From a checkpoint of a small transformer trained on Wikipedia.
Size: 8 layers, width 256, 2 heads of 128, MLP 768 squared ReLU, vocabulary 8192, 14.1M parameters.
Architecture: tied embeddings, local attention windows, value embeddings.
Training: 302M tokens, 4103 steps.
Each number is 500 + 40 x the weight over the matrix's rms, rounded and kept within 0 to 999. Layers, rows and columns count from 0. Numbers have three digits each.

# layer 4 MLP down, 256x768, rms 0.149, rows 102-130, columns 0-95
535546416562491528467449456472497507546440506539522412553531520507453476460405443551523466602489492486413428516497492489496529531460529604460497515504494476503575509493533425442543462485467570507430500562532537517451549469403596582523481486554506484444429456515463470478461559505530497557
510548518498481482568571479449533549482582505474482478505498504457556554452514491494494525463521524496476430448551526500545549487516539522452522451590441435526534522517519468471462540485511490545444493521497512446497489489488540484476552508479511492509508494482422471546500529500500406580
561454509531480463469494517459465535472550536533491519486527516479498533491464419521456445509573506527532486504449467451462481473476548481506477443431529385448513519442589478520539500482504467459419512505588497457473468466505397506489496449553464417496476538564486488475591528527443654539
576438488517499488451454502508456510482467492558421448514484531475564539494459516560542517601475463486547476490481432447492521482518451533476559493500488417483542490526486559516464542483529499533431495468480507516482514550543536497481475554511458472457481463488501499469492527515495507498
513487477555472468494446479520541507460454512504411496482470485538520494537502494494452493484452516444429500511542525507495472574509566482505504517469492542530523513538474448503525540472498516568494544503564547516500441521425480501489507505550541560402515507467527409494547502520528496456
474512502548440504577538460577482512477465531499537530580460524461544566445562587527536451500480398456597466457533514477465469471533470471503509495485543518540519492488504437529488541491455486458497497566524480514502485444560520551516520433528542499473535498542494516517536511538438554490
471497395459434568523436610493568479535449564589447431425580477513484503567551414513551465539495503586432419562508465461473469566522522546456490582546513532523564481523474546499529562560480568481507501457528546441520522511479468578501554507530432475495498488515513459438498542519463450503
524459499472616581541499527516478491462547551563504527484447509530500461396480601467458464469505473467547483550472592478501591513524530492477578516526493583506517560451538489471518470475539427451528497468495438480511523455516535449479524520526488454517523464473441521492523511497511572439
512517549463487479505521464531542503460504502504532468461521448434493471481529544545450472543470498401468465456457554485499462475495559508484510531477464506566473528483524507442506511490451471448432486451526502560538440500524449518494485509459449454443543522484522488537527489605510528513
443425503513420395470439588440397386566361515554419486515628459477485417527458415461451403461534495510512496419510386510362530562455490564537407564569622460426581409569468388507449405559536434461509671443591541420519394522436488484604415430472603514485548623478448530517499466550260573472
530481484526531483434478531425506455487525460581478457505460484424508522480525440470489521504420468423518480488461552510469498497469341502492510446450504485541481501488453504471476474565524501495498458484511503546380526431490493525489533469480505502493466462551513496536521508534485496462
465515543484489462499505555468546543463453442498498454450506500517533501532451529455478471445536505543470531458527484495488458510514504520436481509459596501511394476597479509436428414525452482542491474551486547535446483463449449514488517484535460527471484513559509422505497575534489438465
499445520474501481568507490473350468413485485533472428450474504424423492545504422486512405471401571481476394464469462413473474507485504433556495520526493388617558478495443473532459407530566446532511574553571533471394473485471464504478486441480509518465492526497450519485480484497500624472
439495505574465480434498481612482486554510506521500366506475522586449538504451503510608491445459464434406494525525529464450510462526526424465538504534460487511482529550495491544529536554507546462497499522501512541539582544560513484512571529485501438474431508465489499549433542561548476453
472509528475534521469558516448530460508493543501525533446532493554502472503455554585481507538501495523506490529438459466458462555486501566516502533508595562506495442472441495529516553443427503451468498479559500462521461550419550500504480484497511492366438490533530481559458522532519478516
575507485527476429449393538442544504546454512503477506485601452497511540509475514491525492454468498476478472433469448479471432534521485508509509443526533478409550542478417502459519408419487511469508491426578481508533500516464503500473495487542487532569538520508520508536434528475492545506
602523492497518450482476456522493481466465531491577552460460540578525528483524483499522513585528410440442466521519554497433476515511445537442504526580520496496460515495516540478457511532519461459509469499445487458487496425493535459515520483490517553443503501505428465489467446490566502533
522419489436470452510463480471433522478485462426531497492491504545522401532553524503453559512517505496554470496470483537463485502561474389468480527443597512519454517572523542516491547520598506447513522482448515444456482481465472513534531450545490480491576524497479489482499544576514569443
483544492548458424508383551472454532521496440505487490512439476349484471503540414442557502501523478514475576494517507481515510453507564489434495547504493430496408487475526439527507512467543394514537482506508522439502587454466480466515484607477516529524521518473416521495515473578458589507
490541540537484457542526441478478542514526470499460507475489538459491562461514472509538509500487441493549474539495493497589526470453487524512460466479505473473463522502504506515454560459433560488517494529475525510567486526495517502476487542485422547544524413494550500544476468474441414494
484490494536547504517539519546582508488472460516459513528482504493465441493504466530470401629518442496480431458491469480432545508491512451450467564497532533490535501462424493537462500568489501559497442419519505454446431505498504547517482515467542512468537473510490494512488492564499521484
517466526486515506521487463486545501510470487572578540551468534480513542461442558501497495473542499510492469493471497477517513508499524528533516436546540541508529437461513502512514459460552573514550483490503470513480489425443487469419527522524541501426496510474451502519463536506538516475
517437472537426529521448456453496473483585494427474500490493433438506457543475453485559490530428486452514518437488531486480562437521500493598458508486513433540497484479461480562487497460405575558472454482493580461439505456547538481558436496543501400598532597613468474422544478503510519406
472549490445519528487481488468487523452476507489465545449483497542565544512542546511537429508573537505512465490485527551494484456518546540548542494547497498480442559492551526480510508555500482489587500494545517508555530471543417517573533477521572590502424465453420521478425550503479507535
549455493533502513451528535508479559535520547468528482534454530511529476450481535547480536557447555515487426536424542465508516451578565502481534424462536442519552515452466422523476538490525476513507543555513494483474563443512546467473574495444508461541472488529476497489365548466527570462
538495522524516497527491526556541478444502537495559457505551477481532448429530475548487535577523515494507485490606474542503521489499547506570511472610488487495607469445548471452443452528467534460441451516545555526518464451504504501495483531592500442539558511480521567496534420454535536511
523538523559479446522508453506493536485546484528498462449429500481519551559519493454500412526484529481434455522530492522545491461547441523541418548469526418508469441462473483446489529472420556530496509468439498459470550480495434549510457455544488581565558456561567479432480464583496459481
437507487570519607413523508486487493528514464489506425461486459508512510539402469497498501513396454524510508574458496521486476505468500437516492591503530463588493517469531497565466480488477490457505519513555446545476479558471548593500514545459447446489544516565509633575429525476532430534
526512466551546559517488518493592526526511473471494447553479503519462517473478496482533537491464446472557548433556521531549544575543510603519586495440487470509515499508522474488551555490438469564457443502513476532467559426531484522501523540494489497468493452443539500501449497481529516481